From a checkpoint of a small transformer trained on Wikipedia: vocabulary 2048, learned positions.
Each number is 500 + 50 x the weight over its row's rms, rounded and kept within 0 to 999. Layers, rows and columns count from 0. Numbers have three digits each. The size before them is the row's rms in percent of the matrix's.

# down: layer 14 MLP down (transposed), 640x160, rms 0.0665, rows 156-175, columns 0-159
# up: layer 14 MLP up, 640x160, rms 0.0667, rows 157-176, columns 0-159
down156 096:545559540502454519493528503599428554416460534503490426503488493572468613481572440480569504521566512440495469501474583525502537562547547474489456459536570456469503498502498528512566527501531457472550494509454576502543417489426484471520587455431478527568493583557559437487563523451519473519507495453459515421552547594409591486485577517431464437489530454546409448397482464503466391549576518462506612573483402518467480559450429493532404464461468436536464548495540488504531572617431520
up157 098:520514544480544565458480459504482572468543440455499480543413528534463367487511483502581504527578563538571534544461485425451514525425499485636579544555512599558564460528460517504470477512480609435503574534605516470583522440585453473510548477501467494499533551455544396423515516471585501528505412494526558529457451423538572534529410438535496486498550535524515452555534488463442463493447457616601523524527479520497539465474536390438413475464487448557480450493579480487565509586496475
down157 103:494540510538426480549531509457519467555567648569453459614436383460438534459588551568478525533481496518529485545528476500435633534554547490508583542503468478541460563566499513478535519514487445474553458485479540486463453539520499540518439510442547476352498456501532589465482440545481475579540383463484418503437530482532455493494519539489512521396467504516464487514409581525532515534520559426528408609478493430488503562466411545474504500441479482441513554574527548469416408519552508
up158 099:450520472519465448522580505494515472484375521452467548496484503558526499537499552507442518458436524455560516472497440414582531545481539549509545553480451444526416467474383520510566526506430506452504562460602531464487466500603483487495486567479536511363515444510508433417547544509589435490487505521524540623568499445381506533585538572487444548506443498564579583485549506493469478459499522541435582536496523469545630517558476535444523496440423397534523413467495456461575427464525477
down158 097:549344506528572576465519454519568497483524431470511518558537525471454557487505488584573428506609498518514564490554519491441472551517538468449453514495468591473548595510533511434515439502555527474444473460437471487554566401570490509446437492589428387479408565499577464527387506452532515520477475572461421489515528452509542553492428420506459481439511496465589470476547580449529556466535441450446549475558512594487515444485485460562549514519504475477553490603475544475551434468525609
up159 096:440534479560523522444450434403501537431507522502571516547431466545539544504518452513525440429533417516573591519500499566434469549601427512543482473556452645531503481464556422543459419598453556546430551516508536433495502586451480530591542410590495457486520504435451494525553514523562493541511397576536556446441499438457449449593467496486520509430570520489517407495526532475421560448513472467530595510493524493429487515487489431485533444458475428513472522526519574408548506452458432
down159 096:515479481517531488579552488540561451569457571543409562502460484512545546469461554545527447520541545503436528426541485523544516437475574522520470486379604472485498510518450519479484474470557448519465456541573460579436571438462520568476492455458521452587560507474450647549493470450571607550542552576470475498576441536506465591482460584535458468475530476477582549541595561494516482551510488523534482479445442458481528540436482615520509530459479583530475500471403347501434511496433448
up160 107:447537534535452572531494435575550436479497498571534454503435527474444477499536543509468414518529540573533402549529523491530509454491442446413491447514463599527505577527475458496459516490576518513484463526539524505501491506460521588546470420505581444480508444524514432516506459403597587453482407500374441424548500551450436588460566504456456526451447516475532535412445449489441487581509565570407546467547475572479487583565492429461409456548408440568545557521555488527474600521489489
down160 113:497412510523476460425495601487462492510532478513526432433421462465596443518473493433435562466481429494551569431432521531488563485523516444586558450475436484508426434519534467569450498477462513501556528454477452399515477416448499416509515450456450511536531499450407429496446506449514414560480531614505566567508424569435542528487508419468428500528565457451492457490562459512516596422478444569571566462521471535533513477539440613434487481536544461445518464467539536520414480402504596
up161 101:474623467528572585437493619470529561488592509456483455543482498531508400518451477492584596498617434495546444498538540490564530465573458479530495489508482390490490498416502555523537443565554450544546556461474563548466446604486477540532409513569516533492436550490561456462520515495552527551462448527446579497503502494504495538430574542475536535499463562628467393417468533484501520473489531419520475506484493466442432546459539457477532450373449552442479497454484422580530503542506432
down161 101:505533475472530486496436544547510595541493501531516542500501500481446468575522511468436406591500549458552471497446583602510536548475509559531542462467516464535497442499400591550521476500475450450489538469469520436504593523544471448509466491517419500479594597531498573511485464472507589480408455523519484379462581537513550439504530512664479494448600514484424520462511492532582563510517499442432590474469508449511528511549467499510443533432424352509486521478447547427508480621450422
up162 107:523574497453363503450382539606457566513493407531516449563521523429455462546492502578474479561453564481525468553470485479479474429465516537515522454479549441563527457651494555463459479464399460502554474430479436476529542480458516443470506484424491527519452489539576510480554448414429533489550485459575501465537411466528415581504479499535504598456489428496539591577484438452493528550504496509557450510603508481403432582535523505538484495515452447539551582615519501425502529481507530
down162 107:576533457491518540479530499540489489460424448504552545452444516499526476479495482490555521501477500478472476558474490467516537523455544475436473434587499436460358497423388400415502450479425563440426451496451461422494474574562620482538501482519485459555512508542521485455454529521538534536516468496518564498549562545417457497458485568502534481419545523523519494504500469511538592427460380511483528466557485493396464397515508556545397483500392472469493466525462416366360493474494599
up163 100:526495483550486480528534491507476504532531531466447449591450578522489578496481574448461510551492503484476535516537458364527490478437374535497449490498515428430462425508477524384464531493536457498474567417516437598521471470638503517447435516533514495552515506516497506469476477522418534558412541561511557446445487639536460563530543492451503485583552470562492472517589489511439590490444440557459508500452459414419447591528431489495464465469500523434533567490531469447423551468358554
down163 108:507518520494522437480443479489368480483459590558498493538445580478451595442511454597598503427463472535458471431557502491503457424553538421517494475465500456540506482557408511578463582490428568447505534503461480537560505507483393554525545543528504402485519490515541491475558460544521484590560550585495481516514511524532480521544593405550614416487457524391490533527547596545428474485468447482550592459560538504487446491425453573529586485595467464529512523391474484466497465461505458
up164 100:439460472486499434472476498557396519604466437504564459532455540367469471470484583496462558523504429454522487442505507486540571526574498455496482521573646489489501490440422530506596503576515409465533463547522545492555518502530442593490479458500576581440582591442503446425507522472481488546552547514497474476455509502483484514421546435555528463492588499512519427509498514487537523503550482558400558494548373520498550546421450400452491468416540565515409548572464531503414488481450551
down164 108:415384619529440474508534511491461486542549509585543496456407473476538446465505549514461465425556479505546452480534475467542553498619370495460464436505508456594573497496415435532591513453479493534473537505343513505574513522494492472524464452500485479517500489509492506493542510609436456561426471505536523563472512461571463580429493443452524513493546522523562484510485533560422535477466580474485584532493478433451494482589471546441535506605505457452496490501367495538510533478361549
up165 100:467526554595509440515503539542521447449411488496532420577512429504478583475485608496505574533550547517462377535393531434444549614579478431585549486495519499535476477516508538437480464519530509456524553511569456469447479418571469411513428490516530521513453434531560556429439492459540483482515528610569495450423542472575495471510445531462422508475580588465538530466528447448538439437476557510527466483379470558579458443530622497477553501524531459460512476585491449540474464525533499
down165 104:474505420525532484551532552491501537488504453405514470462458556451541465530465371552456404444488524502519498477495456584608477479479501549542527431523523475434598547445575511554465552437462479524377509481423481467494453447429544517545489562529467490582497579477521527522540412472494474534434363441521434497584440468520398476484539447602484476512556427591528427481510529617483485462487441479452431597509566566458535500489557564527563502463513511463529506499429540552457545510551573
up166 104:433599499465562528490390604489496575442545592497486462519482510471552431467477551594477559493394435527415515519518498535538451498505385487508484440547537462440457483452402462528517580489550463439564486440491520459590558502458505581554566474484555516552477523533552556510555454621526519528498480445485528474435532502571454529454476482398483511513524515467455534473438456483467507456602535416541537429381590544505510530501472610597560551483489444504490445544587476503475519435508478
down166 102:501563541496451560573558440438525504516547576515534589450476464467528545538627469471477492441533414497478518551458427518518543575455476474661558463478530497511462541507451482460500470425486500390486548477487481569552518471496523494484465465522462530488573554465514579501515542549537496517522512443476558461529557453499492495444521621521496573450525568624449573473475517505550490557479427395456441445521467445470462369450526438465488416505540521379550465491413489479562491414584443
up167 107:566481500537494514480493508530489493513462487517553505535514526587481470484470542451523463456553495379445459555569574551538514601510575495494551454454502557522518525464472504399530544445459525452434384493511476442506547505521588542518460494566463589489480479442451530492412597639466498515515502538458505536474481481356464521506478557529488423443515555462485487545502522471569586486499531486494503381488482486366486411527574462479458469479431578532526443492528548545430416557452662
down167 104:478533453576409521455596491521474504543479512511452472440481531574478598531633452602569544442493620591548587563446433450541492464500519505526476554463492482374489458378561403477530447504504429508482521583444433451528454534471477498566571495527431532428508518531490391540615497454530515506527445558482466528525516579526484453485477471518421505444534460494484549491505432545528525458463451564457405454472516476577492461438531509502510438504576431446458537543589513496528476466467499
up168 102:524444504552455565474538451504588485453524456380608425550563407543439630516493574540474521537488534442511502603540539498470569454569526515492496518556512528525500506547558460449497507504504534452517572486458501501478508475443580545583542523502558555518395556489443580468501502518545563507487501447413548562507438578461550502481551396470496473526454450623473524487578463483513558445505513503474455441498471484551451564415443593463450505426498531536521509460513468364478487547365521
down168 098:543562464509482518544574471399494501541492530479499476512493528541489549616507481529482492530489476565562503518464424619507420509486596466476446428471496482422572561408460427556573527589493502487562388500529446494488499537467577344500438571440463497576574522486555423519473477414508494455396468539481559593454491508511569507393504478496473515406499543511441536569521480539488443476555517512543484490448395597436547527419483490486520446512466501475498503562489584421564508544524501
up169 104:506479452503449416494502547542465493557495442491559486563492524536539512593466562450535529409462410586519530537540553493396505564479504529510532480512492515490567458457430449467439480467494582456407603435537559554479567521488558470529560509512540440565530508482476472502552441452482483552500532637516464532555441592455562497577485420490433520488525557504439516535446482488613571421600512524437555449457494573466460533531501391522566460533482530420495431501504576379412556480457528
down169 108:529494458494522427408525518487438573401539572622526509441547461543478468514517438501568469409374536528487546476502493529404514424510519487497577561542395475507549458495474406592421597553509548507592478431471537474499480501548585495464540452482535435490528499442482503543397469494427478489543596504589475526502459526620466372413541436498493500530514465472435534429524515601494516488545580485498572512603472499493506560433436487505502595512503476512494483508475460519523533486465492
up170 103:501522436499478463522467497503539537436502533554585505571546419503544504548501475498464512466528517461493455483472471583479502527549542421468461433592593637562457430503505486453506558530504665483568571479455538443507451469544598541466547475518408458493448485574403417586558429579492489396579495471426546483490492485549418477512473504426549471502489523500535550601434490504440463459492440550530419486539564496512424563560460496543528496444523523502456472565514418562483554578544443
down170 100:469500545510564402421519567439496512552448501557556474497551568469531499455546524479518435420499469527467534613525488439545493500557430508548476502496434409545507528487520581390540494494433602587458464540499551485516470439517468635442473473413459451516555493538491500481559510435460474547521603548357485547542519564525423582581500419523529496472515511491544536417414497485541451522482581506368516535492494554568545571559546481432486515534506503512520418447440543566539464515535487
up171 096:544487516488464454446536495523426540537528629486474432441476546529492594508563522440474417471428452533473506462477520478473531435474504455447512497601518536469518520513487527478479555445427424543476573485542526465528436442461545501476523618428524461609506518576466517504509404561481515550448532528550480519554537500601485587437520478448459609446497430580535480531555543476492401428525513438507429432522484518479591432512535417454481476418508507552555484575514560392471619566474569
down171 095:472527504550571479524569562545578430520402452432544482464376437474532539554466430535493504506473463484563548467444434468506475445466444486541549395536439534433469461474513534618376453567524482500497518514460530577487427485470595473502499641557505511449443525477436503477535523483510439568577487575526472463534465453539504455520476584547481475517565484443498472498503609517527548528452622469533390491491523414525505494502466565447485492524563491482472479488602586590557527523420518
up172 100:571507563504424499444501544501496458519429441483551438428542532465469400593473511469483528465478535507418603564517483527398493550530496494489453553462518581540446438543499479520505379488489511549481529525494496517550546445545544512603487589471480527487538492525467520562468528425381504545446432516570626477527560567500559555505422476494575389461525396539504451457421492471601569546554464502517528429484520459539520455418557568501574454407443462487449565462471479585521490540496490
down172 097:522485609529538487509565433456472596524508480604570500491531516478510471508411535526516470480427580549491487389468438588444479525604474528472484495527552576509477498475530538546488492477502522498521412585423528474585495467472417485598474459545459483531485494441441556409497481579480509488536542545485635510478510483510471465482501492451471441417489472508487471522447454489398458365381475468497405565536565509573466415442560523587466445546547537441487549511482491495589448569443466
up173 093:499484471503398509527506565592513493532520509530469529449510477551388526478493409505462527522506489450575614533574432516484425545437515532485489473490508616520542582518517494524543565603488502432559511440512521550542510470572424567554595554513524492554487484576443514494575522482599379441476532550473476587596558422482543531499447473499411460544491433538391496644457422428506487466510502481455508480522389514582463465503538481496460481433572511525456470502462492499512590489517469
down173 100:546445558501470520545472475497548497609570523448551449495527575509510430473495465443511502429552575447505441536483508491482400490450482548460374543506592464451480554528499534504558483463450498542523532469550506501530462561474486539515469516526485554355489519542479478454435480429411462467521491500453532586508489407390544473606558524536483548492449564491413538536536574489470349523583489438491496465495513471498522598473521554514531597484411452657524428489572525516487501534563541
up174 103:435428578532506485517546470527560542588468463462503395484518480482594523495515569424518605522432506428536466525460417410542504474479466450555462465495552484557630518620580413483482502470486525471517578481516472464508424544461483409475464561534519434474478490545478529557543595593561574492475518510558497456481501575524527510494504483537458479519545465576455435474531477512495573499464473521425454469472466447514673473525420434595500430484579452554516529454548551507438568456549475
down174 106:533510479494545525491522522466498509429420363555490658537531606477444543494509499507502507526496577563493647392514513469491553496566605446527551476567459551475458518473429520478521500435511458548569533458519457464517478463558548537573469408494510500397489404467552544512516551496454440552422386515386503526506561506465480484402455541501543406462437455469515527506539500421540480462474466472566473539510431556488404488529620517462488513507417448538500486554490499482490468474459477
up175 099:583509491473489463447485634482501566531524537510528446544548488466442514443515486522425613452539496524495468427448548429520453510537474431548430547455510478466428403563555534590474482478551409526506532500505495447533484444434590493450497500502532568449408608499483542546496502510478521555425539560470426552453510573610541520438517507501472542588476531447552500503559418517505462506507397474459420496496441468491481601504584477466498486505469424536493492686546536532512577473527576
down175 105:480538526505438471517543447529614564565403526439464543533558423494571416570523541526549466506436552508497538436449540440530511557489512454461520509474423626492582435482469528442524465468540486439563530505526500470470500478591554478531473375474535438504464559549459499524569567469457529557458477509519507478538544443537539582476499573463543458456488546621557448460509472460495484594456488456541538485443583427524515529463499546521363410461556483482476489573545497391422489472466382
up176 100:534527480517459474519512514476502587455455455478480596562507499460516508512499619533498503509463478377514397523445470529520500546555484591416571522450509465471426549477586646491574528433511482556514531535425503441454483479481384428501526517590504536438472586539505451524471485468482481444517431510449533569490550528587572518549456452506472543495472506641583485530510434589506482534490443495490462411397522447521541497608499561477437464529523515464500439553425562534475598451477461